Part of a small language model's weights.
Training: a variant of SOAP for these matrices, 159M tokens.
Each number is 200 + 20 x the weight over its row's rms, rounded and kept within 0 to 999. Layers, rows and columns count from 0. The size before them is the row's rms in percent of the matrix's.

# layer 11 MLP down, 96x320, rms 0.196, rows 83-95, columns 192-223
105,198,210,204,182,175,170,171,192,197,208,188,245,187,188,201,172,171,194,205,217,184,195,177,227,162,213,204,208,233,204,235,183
096,196,192,206,194,229,218,177,195,199,174,205,186,181,262,185,188,201,206,209,172,220,194,216,164,205,203,190,181,204,217,210,199
096,210,179,200,234,187,200,197,213,202,189,218,199,174,224,207,197,206,215,184,211,164,199,215,179,220,198,184,208,193,193,190,206
102,181,221,145,194,188,220,190,206,168,228,180,179,193,190,196,159,166,199,211,206,223,175,168,180,201,207,202,215,194,189,189,205
103,228,204,182,219,231,189,204,216,193,215,200,195,167,181,162,172,217,235,176,171,226,209,213,174,262,207,197,237,199,195,197,212
101,203,195,213,196,176,179,199,191,175,229,223,171,201,217,213,178,194,198,204,202,210,170,185,192,195,215,215,174,188,172,167,152
092,184,179,212,221,194,141,191,199,191,194,186,204,170,166,234,233,206,198,181,181,157,225,160,155,220,214,208,162,201,176,190,214
095,215,191,204,196,208,193,227,177,193,188,216,191,193,196,175,207,202,202,239,206,170,192,207,163,219,213,224,191,179,208,171,230
096,199,214,219,197,184,208,216,219,169,244,206,180,190,231,235,186,194,219,243,213,163,191,212,174,191,187,209,164,222,201,184,183
104,204,193,199,195,134,209,192,211,175,222,208,175,225,202,209,194,200,222,198,189,175,204,205,223,201,198,203,196,201,238,215,210
095,210,209,214,197,200,177,197,198,194,187,250,201,189,179,182,196,184,204,257,200,204,190,193,169,197,220,193,214,185,197,188,193
104,199,186,212,201,210,184,199,246,201,195,164,199,208,194,224,203,221,212,175,178,208,208,236,200,195,203,204,232,188,188,192,210
107,218,188,202,221,207,199,215,183,204,234,230,194,232,220,160,190,214,209,213,199,181,229,206,199,205,177,237,204,154,184,188,205